From a checkpoint of a small transformer trained on Wikipedia.
Size: 8 layers, width 448, vocabulary 16384.
Training: a variant of Muon for these matrices, 793M tokens, 6053 steps.
Each number is 128 + 24 x the weight over its row's rms, rounded and kept within 0 to 255. Layers, rows and columns count from 0. Numbers have three digits each. The size before them is the row's rms in percent of the matrix's.

# down: layer 4 MLP down (transposed), 1024x448, rms 0.163, rows 426-465, columns 336-447
# gate: layer 4 MLP gate, 1024x448, rms 0.136, rows 427-466, columns 336-447
# up: layer 4 MLP up, 1024x448, rms 0.142, rows 427-466, columns 336-447
down426 107:124155135117123115142141139147085153155093118178093122117091144125131141116124102134083075125107138152097114122132091161117106179172129139166131157145170122143126151146089122099101132118138119120114131135157089102124125125152131148114116123178140132140158095135185106131115134138192128123119130126133087138149145144114073128115107112103
gate427 100:107143105148112133121131124107150083138111075112113068117146158139221127131154120113103110142088162123108113114152146145117114146159140142106129167096122131114151126137100076105141162103156129177140119148145073101110112098130107140123114205122113155140143140173094122127140187113137120139141148133155180096138110143134114125134099147116
up427 099:147142150093180132163179092136145185123135143129110127099120147149131116118104111139140131117147132142135143091103143122142091173162152124107156111138106113125156189066080097141099146157160129110124135100128143110152126122150142123129119093146136099134131094161123178112124134149138158146134127118090135094094139131188145113095118142134
down427 103:181128132113137132157155109087111132157115175078111123129147134130110098136076133138114125110132102114155118132080165106143066152109136087129111126142168062122115171095126128099172148148162123141130123125141158126155115102126132109128165124122121140160114120106096123132090110102146112151130148173140124162131117107152121142139087152138
gate428 103:144162114104106143118136162121128155111118195126105117114138161106089151117124107169121160126120127139068080133152117115115120169111081125098089177144143145128110108129097131100125112086134142118162121120156128156088152131100123161145080138092116117163132143092131131142170141151117129114114100143135129150140077126133123098083141126125
up428 103:144097149171136137135130107122122106134133094141121096168141148113133092108161152160146112105165093122144134124129126149142148146166120119123131099114114136142128111103137125135108144116141115140152155151138137133108146144104157125174105078127145108126128163159109149086113115108133142111138122130111127146136094145128158102098155138123
down428 103:130147159142121127179129136103156113121144126128145158102106120086151118158122153158138145126167117099143135113108142158121155102117111082125109141140166175123144124136141134117115136159122134090118107125154112142145129147117111108119141137083127112141158100166158094164138150120123087114101111141155110141135128136163112123098154142169
gate429 107:146165115128121129126156105153115113071162087125104112139153103142116141127102062117112110124121090151079148158177150167111107128103111126140138126095154120148140146129115156158114131144134139102117118143136112144136130125156103125189121152100136133124160121148123151106139114147152152128141094129091086103109132073107148161135144122132
up429 097:121124144174140112116126152104101104134122135103171115115156131152121147104139149111134142080099163154139131153163147142136117085150157128109123120098127098174099143157143117137197135125120163132188150130159137109086134097127120138121116135132147104139164139157129117085148146088142111107147107124103126105061100149147128168117179096113
down429 099:127142155132150088103176113154131099162201117062167107137101164141136102127159135157099119111125097109124167120166162167136100094101109137129135117080160090143153155113140137121126110147120122110174137112140117102121119132132097154104115083157181119130163134137189143114147125152159104161129139119149141111126145118115156145110109082126
gate430 095:130125139119165135124161210093121114125114146150166110158139134184124144139164103146105118147115098121155096135132117109120108133105145189164149125127123119124135130127092123112124134143095140140105122155102191115160127100147119144123140100136108148076138105118108127144136173119108106167150125141132120120098142131102113140148135183111
up430 095:131127077120105118132140123134137115144127092151094166120136124124117147132128139139132100160155137125152089109134160120116100097185149126144128092179134112151124167113130075150153100134123083150133111114123107163140100185116136122101129143092139139087126119145145131102080160141139122141155121075136145134202097134129137138124144131138
down430 091:109122136150128128096106107101132136124127127164137161075095160137137135103126138089134116155121156133138131075125105130098119166123137086124165096154136141100095142143107130143145179103142134100183100103133158088123066129066138192124106105092121109121138152117103164151162118136121165111140146124106121148066159145155121120111108089099
gate431 098:180128109158137138117125129129144109145148109171154102116172157143152141135183124131118139138175141123156069119157174159114125169100106120100083133146163130111115142160129176113123142105150142150151116128122165157140145138144132121124162169143104139100112150149082173131109142187149113159151153126125105132134073122140109147105102102147
up431 098:117160151153115137139074114141121162061150122125128117071142150099149115121133130117137118100131102111082135118157141090158137156137078154110110150152075144156126177141088114181111134114101110116179133105106129136130125125178164131106112134135107105138094128099125135142171128144162121128147191119101111122126146107147116121057137136099
down431 097:136142148111125111093141179141103115145115109132113155081161141096151114140135121144120123120094125164041145119105152105148138106105094101152133122159116171075125116118165152121114084127121135121120095078134114105099137115148119129161165133168124116114111127138123109095130100140129113109141120114100119139151102122162089095158144098138
gate432 097:110108069097142119144150151156149149153141113102142157136133133160129136121124092120126096118157114137111111112137086133170140114159113136126108121160107133151152142148087162113153123150144120147136119194144152134127162149144123112165147147174115124134130141134128123159130145117163126115154092172113136157107217146142136135105080109131
up432 098:145150135144118114082110136112103174131135147153106077150127105116145163140106143135150097079118174112171159135121151109134155152113145106132159110116134138110130140141144136114099128091145119141123124128168088120136131117110129153102088118167083128122127152135150130138102123160123102153096116116124139113126107147157158121122161119100
down432 101:154160119127127133121092127112152134113123160118141100127111132125164127145096125127127105095159134136172143145134137139122126147121146151102155139104134148149127136131103099103115105081109094109159095132144153110125163131082169158085118125157114144169135135130142138150146159144105104137087169085121160120115116136123103147132114096093
gate433 108:152092162158136132123131157150181131145128154115109125117126127127117120138161098133136123156124135102148138141134178157164144142181093142140135140102110135126091135164120100154115104169142070108126152125118132090107137153125121163142170171121130122141150107097147119138107110109115155127111112110092128136125174102165136162138144152149
up433 102:146122115145151100146128112089135143100168145117139104108135126125119130129160134138092177152129140118162118164146157148159094134117156145092151120125103115116110160129095105141154104105182071106106104153114141119119147109139143139155109116158100121150137109125116152146102111145154131096088142135195135145144167125148143165139161104130
down433 103:165097122146149082125160142148086103161172130136119085089155097101079116164121124085126156186117121138118104170167168107117104147127102118118100091172162133054081151116140111141170128127160094140095139136101100150152101167165158110104161123131198130139108129140104112146115105140136134139087157152187137158123199137169126145149151122118
gate434 096:138128140143173146156131135143112147098122124085133089150160133144144117133125089134148114126088100118102125088154132120152123125156131170082094094167113194152122148078112139153155167140122127156153112137164175182126143141122090157173120146123152139135101136136125146129100116146125110150158117148130155135122123179148120101159156119100
up434 101:112162150124135124117136177147118102105132142120084147095140137182108152175084200126165126153102167130081113146120129143119132155148136141122131130142119130104122131085081111124119124132137129156137111131166169138110156118128134133086135122138117129119150116130119136188111115096096096167107157191066124087118159127124148137130138134154
down434 096:140134122148154170116124142151099137166107162126121119137109106045101115172129146131113107152150107110095093162119117090112144120119182125088143123135100128165144124113157158097132154146113118144089153120135134108156134146131115112113131141099140136121128110105129132116122106150087173144126082103140148100143103108108100122117135117131
gate435 102:132084072115056148114130096175171120098147124136108119116127130148118114082122142177136103141131128104136143157116102138146137071096129103137112096111138090107116126109165151124109162150126131105158121112095106121155169121162091137142133133122130110130125137127129128129165167113098175139126106101139171110119122122130149170088118131136
up435 102:140162127140142113129134175105118115127157148124106075145108142124149118149162121146126100112140147110114161101150099155145127122161113121136118141110138097106132128142124143139126127095085156130088119176167129130133121122096122108130148101157091138144123143171168129114104117151124157119135154127132119144135101141106139122153121130102
down435 101:095129154135135129078116107120101110138114156127144151167137097109117133110172095168135148158100146143115081172135116137124094117132123132124115104112123139107100109155116136145126132136102131115108123208158144121119105150074161091100150106146122103120086135134175143109104139116118114131096102148164084125151122126155136122122139143145
gate436 098:131109062122095105117134128103116168153120130158181129132128095133156092154163098105120129115129117134129134105179173149162156161152144109169129129141090095109093121150131125133084125125124125171139110133139124167149117139107127174163139165069157119083096115137117147137106133138161098101129150108122124122086076111145177119158102121170
up436 096:114121113141135157120173101124131134117116136119091138166142137127123073108130118169093166133098130091113116128144111131150106134101155119147091142104121166136164132168118135127138097164140112116150107094104148129144129139151190125099168137127082105104158143098117149137139127128122099106083128084141103117116117126111164140109133150173
down436 099:113071147135139111098145115120130101126110164094137126109135095097116123135140081141132088116139130140147155134152115162133128106105150111116082094104084108107132152134089122128120168168128101096126149140115109131169102121147146101130150096116134066098133147110147154103152158143130107125097118123123133151115090140066141143120185106139
gate437 098:133143072148126117116135138144133158151063110113141076108157152133142106105139161146143101084106111118149133125128159111110100117124165131064126106093137081122135084123160073124106105124156122142129118114154121119130154128106142102127097129097133122122150119096085160148135182153120119108092131168100155181177073126141105189159100134130
up437 098:146173147137151120076103118065113091160088131133144104165136099132138105093143142151112071142141154168112145107101115098109125163120095131106109123142145124126123141067138136122134137110131122171144124113109128174137130101109094134110108157085176145151142109114126142145120097124129121072131088136134136102161105147078121117121110159138
down437 094:151159139137148144123082135097156114129149115125124139130159140113151121125096105119144103129178155156152177111115127136125121132135122120114105142139098146138127122168085122118151149129126111138113150102169160153141155168136139117118116124135112170116117137142129084156110093151146080141130159168121076134126129128146085115108106155144
gate438 098:129175144130163136104088134128109139141131120112145153103121142117122126144148137151116112129133143111141125043114145147100123129131129103147102113137111094133139149157117143124143136106136094108139119158105114079177105121137125172147179105094165095127115095122151141116146082097159093127160148137139094130140135109142097143117135110146
up438 096:140135135108151107152146103159177123150152137126141134125106168131124148099117145116110133123133134132074135112171087136146133134149109099164135144158119114100104106126165167150153120144154181118076171182082113106111128144123121122101142166118096101157105118096165103171121117126130122093143129189128148166108136135124113132154156130122
down438 097:114114093132104175139157110130140121101155137148126143138121129101121132119127105134120086127169132092113146112124156153178074152099130111124129138122147120177151107118123129147150143130148118115136122089135134141096203160162104117154179140129170113140134111065149087127181135125145095168155145129105111100165104142081107147113112122152
gate439 101:124129104134136177097109132118157147154123133123043143183147098146100149118125084183126151125124131125134088138115137115139115129094145144165130151154167085100136134134130167099134130133104096131145144127179176128148154104075096127147110143158161136129168111140122100116162145123174165098127151128100141146130097114165112122087067127097
up439 102:117136152151123154147132108153128117126134145120115124125109148152145125119129144126123111103102096200180140082132111129132122138136102131111105085121126118101168112108116104162101142145160122125155135130179114088160173132098123133100133179162147082136083144133091159145063118090120160162131137112128135134156105138130147135157135158128
down439 107:099190161182173118105163130131129108131139095118137121169108142146124076131118139130136139088148114159153124138144076148131140132157149145116105112135117165131154117154112161092095129142132141164100154133130083147110116144124166075123148097117118082101088066144107176111084118117121143104164134139159137082107156138148085128150175149184
gate440 106:108120097138135131143124116120168127146089135127110128108127086147149155119095127124087106109146095116117112107120115110147103087140115159165130158124120111150147091123128077106109096120171167157116082083120116099147128136101107094163154143118125114127134118120125102134122150129113161133131084164148125098163122111123159159140126166135
up440 103:109105105103134124127118124139116135124091144110104091124153140130110140119145106139126131099078133105105169104119131116130188069196119146119106175103140131115163121122136119123072134146099099102132107107104143141093102160172151142135121105126127133117135140092135118094134103094133158102088079123108125158156137122116093112154093152144
down440 103:142145161101115130111110160138150144098107116132149122125138139132103113087093164077151120125088122134118147089121148160091160111102120146090132146125116109121143142147139184137104135113086142099125104117116155116059069122139108119116125113133084143140083153152097139146136126167099116126097137101114109126105134197126136182153145115107
gate441 101:100130160107115138116104162142147181096098130150124178148152155099149085138120187157120130118120090123141088128132141124100131151172143123148110109131083101176145112114103132119167137075101116073122133120144159125160124151117123132118116123076137129141060139160082152159163143145121079115087076126108131122123148133145087124125137174126
up441 098:141170082168101123143150095145087100131118147141062140128108136133146091120130115115110156130098110120122095082140113106143096157137135151088157149128125118126132131095111181156131122119119107163143150128119101167116162145131138138140127120138141129112157146152135133130112157105150113122126142083148133097101097145123119106137130119141
down441 096:126170125137152141127151125134101114152131166131095101144158110118133088127061107135087139137119133138161084131134143091126105088164093112108087086190161113148145118121116107100122165092118163127138104168109168094099111116127129197125139107137159085145132124108096126114107150154144145122126076081154114143094123141172127129156145090130
gate442 099:133124130153134141152103156136102136132143112114171126146136133117118127154117172134164134136161133146147149149112106136099156114131140134132077158138158127088187076132108103100106127150113116126108104101098132129119102103185110118174111116132141156129118087130095136097094119114106114090138139139127123101154115144141119102133076150160
up442 096:131139078092095141092163097151197114100137132148108107134122176112118069167097128150099144182050163085149158158129168130126131153134173114144113160114119106135116079142117126142087121173097119127152087161127123105102133142119146115119133163133184161106147116124172109123113123127112137103104118150135121135087143162087136129107155120106
down442 097:133141108142146107143138129129118146102132130087120096144124101146122123133121087080104131125101139133114116086049158124083176079128097123158126165146137084140102102124160106136137107121105108125140106104148148130153150104149161120105144171150111157113124143105134127146127121112152120129121131136189156157133142144098181169115122144113
gate443 095:115148131084127108127170138152144124123133104073133130104094160166149107153164125199144124151164116155123137123153121134118099100125141135129163134150081117138129108140107165167087096167153152128115178134110066150129133166137110133163155116126120130142126126072145137115155110097132154117154183133117116137130142087202103122130110120125
up443 097:158094111154149112118177096125100113117135106122177149131154099160130097126137140158137154096145138160098148125167181172163135125133127146161114171150141161111156118132123161133110132158134112118155092083136142136119155135083115136164162117111130106130129111160093103150118128154098141152111125133087110105137076150157141150097091164145
down443 098:191125100140090161129172081123124157131109155151105159111128128149146149162112093148161141089156115114138149115146072124101137128145174142125127109117114112113123137103100175125135122194124103160152152117123112138144183111156104172111130139120126175095086115136099167135163119109127129140132144100095166127117141143118132132118148161133
gate444 108:160154123148118128121123089108134102132158138128137125115128152123117125165143109120144116125093125078123133128141113104110132135134072114082088148100147100172153117128126138131129099128123131112123154170118090159133116152141157127129086112172130136150120135130155091108153148175138113156135130110141120117100142139114100120165102129121
up444 101:172119127092088139123118106117136172140127116140139120104172085154140136137082172145156164152143090103116150170113137134130113076071188128109175156164139089111128165121122131179135103132154150154106161134083101117107113081141141114114103153151123110136169155127162132165106124142143102122127094153124159114143149146122123150121104145125
down444 105:161104124147105117128160078157155169139122093112154160094147143162107126150143123163072154159100087129154128132166140150146149125134101145102102108128147144136125110146123130138141121163140109127100121100111134128079117094167102086092136105139114124115077140100181118106117102146078157117118104131140133115139132101145089117105108119138
gate445 081:128144130144106142125130081116144194125109138118126099134126111115147124114133133122143138110104145134140115071150111144137149125145157102111170103090148152109142100129185139103139104118126156168113105151078115158139121140120136128098160111155123102154148100139093146111109148081083118123106086115123108110168122134160114087121119146122
up445 086:133084146144086105155108105092186174172144146152124149134154153154140124141131110138133113120172063148103164109120130112135123133165133156099162184125132136147140100164155164135147123123133123150151104147069153149134140115146114128150133171140149138146074103070150139096097075129118094135136135148134141123130134119114140147110099088128
down445 089:135148131137127103129146131171122126166129112100133138182087118129153119104129139128106147098086132124147089151160094104160136144147141147077145108113108142119192095133141134140093119130117136129115112118062145139109143095112121119103139137138184152150138127138158166137120111124120146154126110097105161088114101126133109126123100107168
gate446 084:160149127155131108099152123111145136081127066127103142106142128105124106144097148125150129165097145084154098086131117156144102154093100151077147084150155139114175138139086133142131099097113139117145138125128155153104112078079086136152129130148152149143182109122150136171146129106098111117108112128146115136100158089150100148128146133160
up446 091:115163114142142070161139090164100088140139164092139146141123121144130136128139093132137126137095156104133143123123151124096196123137114139156107132141131124105134165092119170166153103097148164120154144132174141136104095162125152145150144146134134084120106110144134123174128133200114151147130108109096137117159117124146122139130094141137
down446 096:119137165109135134138108169141133102145135100158142147116162086125159143097127112108157149123112139110176094133107108125167116162111109146159149154122121099095102119138139136136115076101106143103141126123108119137103145170119133124143141124136099097094148112066138126108135162171154105128087099129127075099108164128123136125123091177176
gate447 099:124095127116145131123128171126141118131108135131128098134126103151103150169103100134100150105099100086094111125128125145137144144150087091131159130150115121130113104125138144151070122115149142122156130088105158118149099157143166156148133107134123119140130169088128118148140153104109152124132142173105138134143180136107138163158142102125
up447 103:141084130113127141126177082134112179137155107144137090139082156077098153118099142118163150094122109162136164106171122151089138149165133153110133140148127083114155086115134095126137106111140122135106157122114139133146132109142149147131174119131064156128132102114131094115115138127136122133145115130103110138149122135158149122104113138128
down447 101:165102135143164135112127116101100171121104114092140126154131138149140127155129120115161124122140138102139129135140151136125087134179141106136138140170084139100162147100147126132122116157147139114108147142124131110136137116084175112096145146130111136123105108087136118126099109133078076142140103098070101063146103144132130142107087150147
gate448 095:132115142132106107108165119115148117088177076115119114123147170100125133138125150128126133102169128152140097126108113094114130130140102131138166122155164131111133154106110108124133140200068137128097125169136121149119125163121133129064087092114141124097081114174112170155112167125113119147126184106156104128116118118112131095069139126139
up448 110:123158111140176131138165136144074127193105147083125171112167147154080130167151140095139160126087115147161149143156135077100135114143140125119118134143123126119104152104170169138119092118087089139141138122136136139109145148119127149142147165187126118128132157106154107112126149118143148098130091093121136100161157124137138187156170096122
down448 102:107138133126123148076145102164133130121108133187117139137151152115129125109112115104144120114173140112075139174116128090118149063138130127140142150121148117128133130114137123142098120144101127157124119123168108143096111113115152135111092147109119135106062134169084132138082165141144128100086194100130119121157114177068156137087120151103
gate449 110:109080109169177174105099114115177100121166121138119110115157120145127136120104111152129127109105111123157138133098115122106130100134094087102120124103119178081115133089123132121128099139160138109169097115151126145099130115137126139144140136153159130146112122142124140118139108109137113115119096098117098134174166129100105151132103082093
up449 111:115134151106085124155149135140111080112111147158103121164119116094127131123128148128135151128081114150130116134139113130141137105153169091118160100106094139123125079148131180146145143171102095144105122124102107124132149167147119122176129126130113148130164148120131131162130110139090151110082120090075182104127150150133180068124151118136
down449 107:112138170123099112128172119156121143123134144087104134129091132131097114121130125146140116124096147137118133159111152142136136168112164115125131084104142117147153110139109116117165130109121142134123134121133103122127113140106151126141143165171130142127157129134094118147115123132097142057124109099138107110138133159174143129178133141151
gate450 092:152104158140105126092107132117114099098111125105085131146127090143118142121094190103154137103168121153127115145115087110178153141123148120159097148131126101140125112134145165143106123184147118150107106136094113104138120131189097136098157111149134184103167155112091157145088114153125111150152137140116139159131149117187139114104133187158
up450 095:114150084156118126094124097100136121156102109106115137090139107141127142174080123120087124117139131112177118093103118090113088141136103118102164158130168121130128127087166127060127120125092133136132145099109157085092129123166129115109157189107137088106107163089094115107083129119111122171156139151143149150158107142144097095152117104137
down450 092:130106164141095159108108143144126136117142103113125111119193093127135118147143190124108118129156120119164109150111133155155125150095109119103120096136101102077125081137126157146117140116127147139137125099123110104107159135170136112177144117150142118135180095164132115143154151100124115139171140125125099137119125144145157128106138127109
gate451 102:121146132141164127158133085092137096148184106118112110134123131098096070105150114106164102154129121111139137186108123119200132158129129130154105127111111154136107121138105137084131131104137165116090107176124151110149071102083110137117131133116169108147166142156151102127137080117139126094144122131110130079137139163175121103158178127124
up451 101:163095119102121145106167165099143129161122102087100134131094107164091113154142153157080089117135096117121110109153161159080165147131116152168180161109123139116130133119144108171121143100124137124109146130114086174118122134133115089156133136134141146108089113100110139115144122085092116103137111142137099101141137141131175141137136115119
down451 100:118135131082147124132140157167098110141162115123104110105140170123140136116174103122104113133099107157154135126104155140115143123129155126152163113141093137126122119111086112105155083109140115105108122124165157117102126139116121133138148138106136128138146136115140122104136150094088142090144119131119122143182109139148108166172114151147
gate452 101:108105140132115128140112129158132106109114099090110173096113084104066139186126111126066097091147109139108149096099147110165187129131134089174156130106155115105129153104135119161133134181149114135115116144133137107123101137154119174164062104101127158153119102199120135124149118110153132140135108146128136149103149070133131140110096139089
up452 101:112116150113150107127120161104119073171147099157139171123134115143112141127144152126135128100099132160123137126154115130123110100095131118118141112177142134134131129171129129134151175098169153120164144097156138076138132166112147106128124125135145115126173139146138136099140159100135100149112107123094156179071143101153128107102130167148
down452 099:121147117146105092104086129127104142111138105142100113173134153101094161133166158174108145114126143065084143139098129147125152106150154149136115122129134164149157093159113127106133100160165052128137147140154130109165151132166125115098135073127126148102150103119146133104168140122141124114148128153131189108138112081158139141116099136128
gate453 090:139151120121113116161137140074101169123172122153149162108125126172133155130091114109165159176130143121135121122127160133140109165095087134107145131197138112097145155112149118134145117075136114136132091141114140152123134123127127124105147129106126128171140123142139125145097116097126115098134143110128138070123117089133104094145129128167
up453 093:068139139123163168089129115104123089106069095170135119111156117134154104132123112128156111136116103116109128104138129148153120110129125147140129134137151084118121125129165133085132145118144116133078103148116138118158142136120150099136171094120140135116142112120089132131143138155096133093143143124086107131141130142142114098176144106103
down453 095:127119124202164116106114097136086089077105133113117153112170092093109133107159122149113156142130113166129115149142134122109135110180129102097146139132161128101120146139150140130148133106163119112088145128147093169140121084103150106125141154120131149118128197138119132135172134131123118176144121119099162113146102182148118120128168165125
gate454 096:135156123150153103130117117086121137153154129132169155110125110162113134082125111126166130081150110147156168116154125134118092158126144148133135121109092151113137132123097142053131121140138162114109127073099093153206110100145123135138160133124142155128153136104109142104116159060123083120125098145105133126103123136130116137127154132089
up454 096:139138125118154109159120146108148122116101139182094123125087158188189109146169119149119120094130121103140143143144114137105104125154108162161191174143114140109138133134130157132128143129094152134091112106103120128108146117092110142129094125142126123169084163120142124122156119100151152111107118176144138149117136150119122132155117173130
down454 098:142090137151130168120170110116104100083159153110153136095123096143171135139136146110112137128116110112117105111146147126123148103147134137105103084124159119135148120135101116091151136166122202107088117139089118166136126103117156144117115105132099096134118096125155144131150084119173141128124131137139168147148138189145109138131092142136
gate455 098:051123142120107100154134164114129092130137053143145112116167126132134079110118134138163113179149094124133132140135121091128103158122144122116146145107145101108079087165090116107140101127135132157104158122147145133103125155126101139129109098141106098146147162161150167105143121152176100143156136129126120117158094115168114098136070118094
up455 101:121117113113155141143092142134159106185136116135097129137107136150140136114152144116142130104144134112174109210130130105104145134099075136130098123115119133145144150120119148090093158132104090127159126144164110140152103159157130161127152146104122120120175121107157110096119116106120086139071118113158120114131111114087151122113112136150
down455 104:096144144126148117154112107132157122078133176134120104156087168153109110112159131131138103083162153153135128186138126160155161128182158114107117168122135148164154159130137195138122161164157164117109122121148101127140134153118127121112115108149116097140118113098092116113139135164168138138109127126137111098118103107118118164138156165160
gate456 105:111122106164145142135116103105132141117111134162121077112121147144096070084135213128163146069140137168137131128107133148081143117173129116187148093133132140125102090104098115105168174109164144104136104130136166145152129121137112159174102130138129167144152085130092115076123145142141098152133153150154118136111114087148143107117099156121
up456 102:137087105084114089137152080137108125103131109096102142116063149117122132147123167132107148137140119124154139137133132162148057141137101099140110146106127083134138120096131094165098133130113117146140068082145135111145112141130163122103153169084108086108116132111085146104125148161129159144122105156153101123169123110157199115116052123140
down456 098:144133125105107119112162205152101139139100102104129171154090096089114119158077062128093133158097157108120149081140136097150084124165133139086098080153130105119107098125140140078128184140078097095127152155142108131091121175147126140071157093088107112114131146136135121111083114097115091091180152151117150121128121131128079164128114144093
gate457 096:106141109161097167129116149113116120100116101100122094176086130073150132124153081147180151109120122143118112130170122109139130103156154106143141135137160128147123145112129133158109130121139081140128164109106149116132118106148127144109143146140142137160094143137106136117143144126102166131110069136121171099120095120133203148109098112121
up457 095:142113125157145117124132108150133099125132108117152147160137164117092119110147160102126111119097146084138138124124137188126110098108116126123114130101128146133125168114141098141143130132145103169114107151109105157133135112134134133109131147114150081097111117154137125147073161158191107148148133096067107134101136099127137145128109101131
down457 097:135146109133131151167101116153122163155148079145179108145141117142127107136171123151135115076083098136148122113145097152117120114126106123140125122120146163164135072143096120115147135104107077105112146123104149092141133103158156095154129168149134098152145100120118084160108154111143133103116181104138116119115103165070117120128175113119
gate458 076:102077116112083139119092140145160153097176157157086146145158153132124149153130178131138098135116107143134149158067115116132112121057112142105138087124093110116113144140144116115108157118133156113119157162124122116095124117105106148147106148119154131158139098060124120127135126137084169092138140160149108121122166149152123109121153132150
up458 089:107115117078147168132145084119100101137095080154100143142112097128128104154138171104105160121134090123119126141125100134134096139124126141144118146107134136101129133148157138127105137127175127113120184140141153158159142049116104086108168102096184133101138130124144140118117098106133151142134188139128105137136127106141141159161118099129
down458 082:093173170163138136107141164100125143114130135128116156133140126129145132129126098152106171108172103142131132124172119148120103148142094146094149120128070167134123135137121136090127130128166149110140129125134148132161118118110139148114118074159069096134147110142130106096090126111145172117147091138092141173107114125132146123131077105077
gate459 100:114112128114099122070106126123168113099076142151099110160131050153127192177100182115151132074140147147121141107138160115130122133122162173128091090110164140130170114118116119151112167112141131149098081086126151142128105151147144165108143141157146112161141156110122110149128116150108126102145132132133116166134136155119118159150099136099
up459 100:131120087125147123113139150124163110142128104127126129109087099127141156130130138128144085186181148176118094100115092142129151135099141089113111114197109071104161159121147135121111094134118193134137126154136112122077138112134092075109143144145167128095156117157083099136202119160092112178149101099146107146114140125113124158124127135119
down459 099:132136122125124125099048133129152153129125121176085138120120155156134123147175116149143106093097092128091123148148133127127096157133132121113131167127111103140109104135119124137117142117150151132147118148120141096126099127128111120106092150148127104155129135128122109142159125102133171122142138121112114129174127128104148129114131115125
gate460 087:134104114094168103112118171152152123175155154152132129147173082136121072122141149121144107113133107104160088132115106098138098142136140149145144172146123115130115097073117145147114107092146083134158157120123141126082136149145111150115171152109108171141129100107142128127129138109167167096102116115176109101136160082112152136147132141167
up460 090:160117109089186172095171126120079129125149122147142172150077067146124110111159132154144134101112124083128146175130123136108127146107122115144111137117130090153131137112123164146131090145140087103133112102100131101109156168148132108130135159160141116130130097112145142122127139137102139125160121146138105137127156114111109112090154131159
down460 091:146131154072129095124124143117125139149137139105103145151157122145085152124130140145131142136089131184114099126111111115102135094121132144105126160145106089119142092113114132139194139132122134115127124128139157131153114098139145145151128165153112133125110116115141119151150140165100187108139102109194114124094152137125104133127119128129
gate461 103:096152117153116141146119146139150133149131120110135146117130100118115097132148103105129091111157113100092131120158115149126132102121092168116102090110119087106107110112145093118156103119139140141136180140090118130133113156167141141164158161178099155132147109104113112097125112135110126167160130112161128106104131079166147099085120138126
up461 108:129115145155093140145159102108128115115138125139144108139136117108116117140179136109145125182107085143102130102168124169105090106153076145094114136142142098148143129130122078126150140159169121144132114129059155113158090157117132178117137115141095168173112089124126112106133131133136070144151168112167111073113139096127145083095101119067
down461 105:126138154134127141146148138119126122125142135137165133088141125156104153161131076114129110116096090123111116110171133178107101084129140096127109082129129069156105136108134113125159113159160109165173138118111133102130096150114113170141088173151121170143168149144158104144113148131113137137127166074104127094113183103163110085121137131160
gate462 103:123137141079164141113137121134118138125104137117144131111139121159114109155135119106149110118151121145150164143142103130140159142143134124101130158140171125115115133130092170132111167095131075118152158105118194144111090095146124167087115139130111153133126134100113137141148093093102120099136091110093166128088152138125115139107111115155
up462 099:153088171120095120145101140123106114171149140130128147187102147159121092122149082116105149098143111146139139183085168136101130153100123141139153137119116129184139165129138112114093134136129170114111137116133120148123146124143098109136152117128126120132151146121138170116100156133120160103111138132097114107143104133124173136134092132120
down462 103:125142092130099111144147134122137174127149135133105163137108152098118152149157125151132160128133147119114079121137137144080121146150154083102139131119120119113092129124162124118163122071153164171141117117151123136150113129125118116151169125144159117117142149136068112142128173117151120107095116128115114121135134103073149143096162151130
gate463 100:128138137109134116176139149113118142081135145134120153112122180146114092127122129073140101107162109096072172119158130077142104137162186149086127129134143153150140153152155164180138189134127165148145096145135117095132113153155134167149103139074158130098152088086069084132157102133117114150163122150130140132124115134112117140130121102125
up463 099:117162107146103117133089104124153138128131113153140128096120137143157084096094159165104113150145134184184115139150150118132085107117157144086112156137155154107114078166132164120141129104159155125099121141128146137135125143134109095122176168121129128141114121089154092168159109138109164109106104171121113158124150136187123151130115132138
down463 101:118151131137155128123113128160118073102145131163110154138159121134178167123104155132112103085128136113163133130131124082104059148119125131146112138171117083135160116102137125137113148128142162164124086146104132114118113108133120091071170107141109120145098099114176118154133166117127146152135129177121097137113118156137113120166107142122
gate464 096:147136154105166089113157099145149119091138142129104140137122148169119105143140110132094102136138130116132127114115145109132113181136162125127121174085124120124127131115146103178108134140178159139137150096110124135125110117130094137117130112161096124148123107120078101140113103143136130105123128137115145142143094083119106095127103099134
up464 099:101102152126152154119141126158159125145091116139077173143158121091087093155109133093093142117130139128139144092114117138165148144140127163116149126115124103118140136172149125118168134148131123122131162131103136100109104111134141073131114149126119127085134151128122154097151103098108114165097134150111163148135132135124137166131125157118
down464 101:150153096125117136142153102134106131144128135124115163091118110084145105168151164159101132119102104149120090126114141085144094158165124163104103120074122150108099154145119125129128148113151119149134094138163154135115124148133156141099139147119118139098121141140127155157166126095147093153128145138095131145092153124131160123109132110138
gate465 119:116125098098106146094140131157118089115178119165166118135149117139147111164168162143136115144180116126141127097161113086121105127123158125161123134121150101149137119152108144107138146156125129162123115117104131161128172117133105102107108142147093094084170147152148125105112065118137095142152122122118090146128119137128122095134114158123
up465 108:172100083142106160123151117136105113161127135144139118162118120070131085115124122135121132113134178138115109080191111095127122103096111199134141120116168151096157099121114107120149146145089124127122194140105100123173151122137111084123141117117117119098158159154113148132111127126127114143133146076168100140102086167132129108103120169135
down465 107:116121071176127139142169100101117116117128121088148108122130103108120145110122131135131124150129151138155115098151091069128134107124131078136145101123153070092160122119123139148142172131130139131152143080087172088135143101178143156114138091110110141125168127122142064095117110141149148157149149107115122102137119120114115133138140156155
gate466 099:114126113136107149123167103172110158183126168165103148117111093142155095108123145144145120168146120108143106149150154125145134117111168130129099145151149148103139147116136142125135072141146177105131117116115097132163152127171116130154118135136076144097126094142138165088141116087150132135100122176132115128143096138135153120127144173168
up466 099:107140159126121108091109111126118134104120158137125097109112151166107134083100137115143109100112125153130106143136110105114105156128093145126072121127163080114123115199142142130156121154064101109117130159109112126117119143147124129130135135125099139101124121075128141110106144115140119137115194118145143177108117147124172139103140087127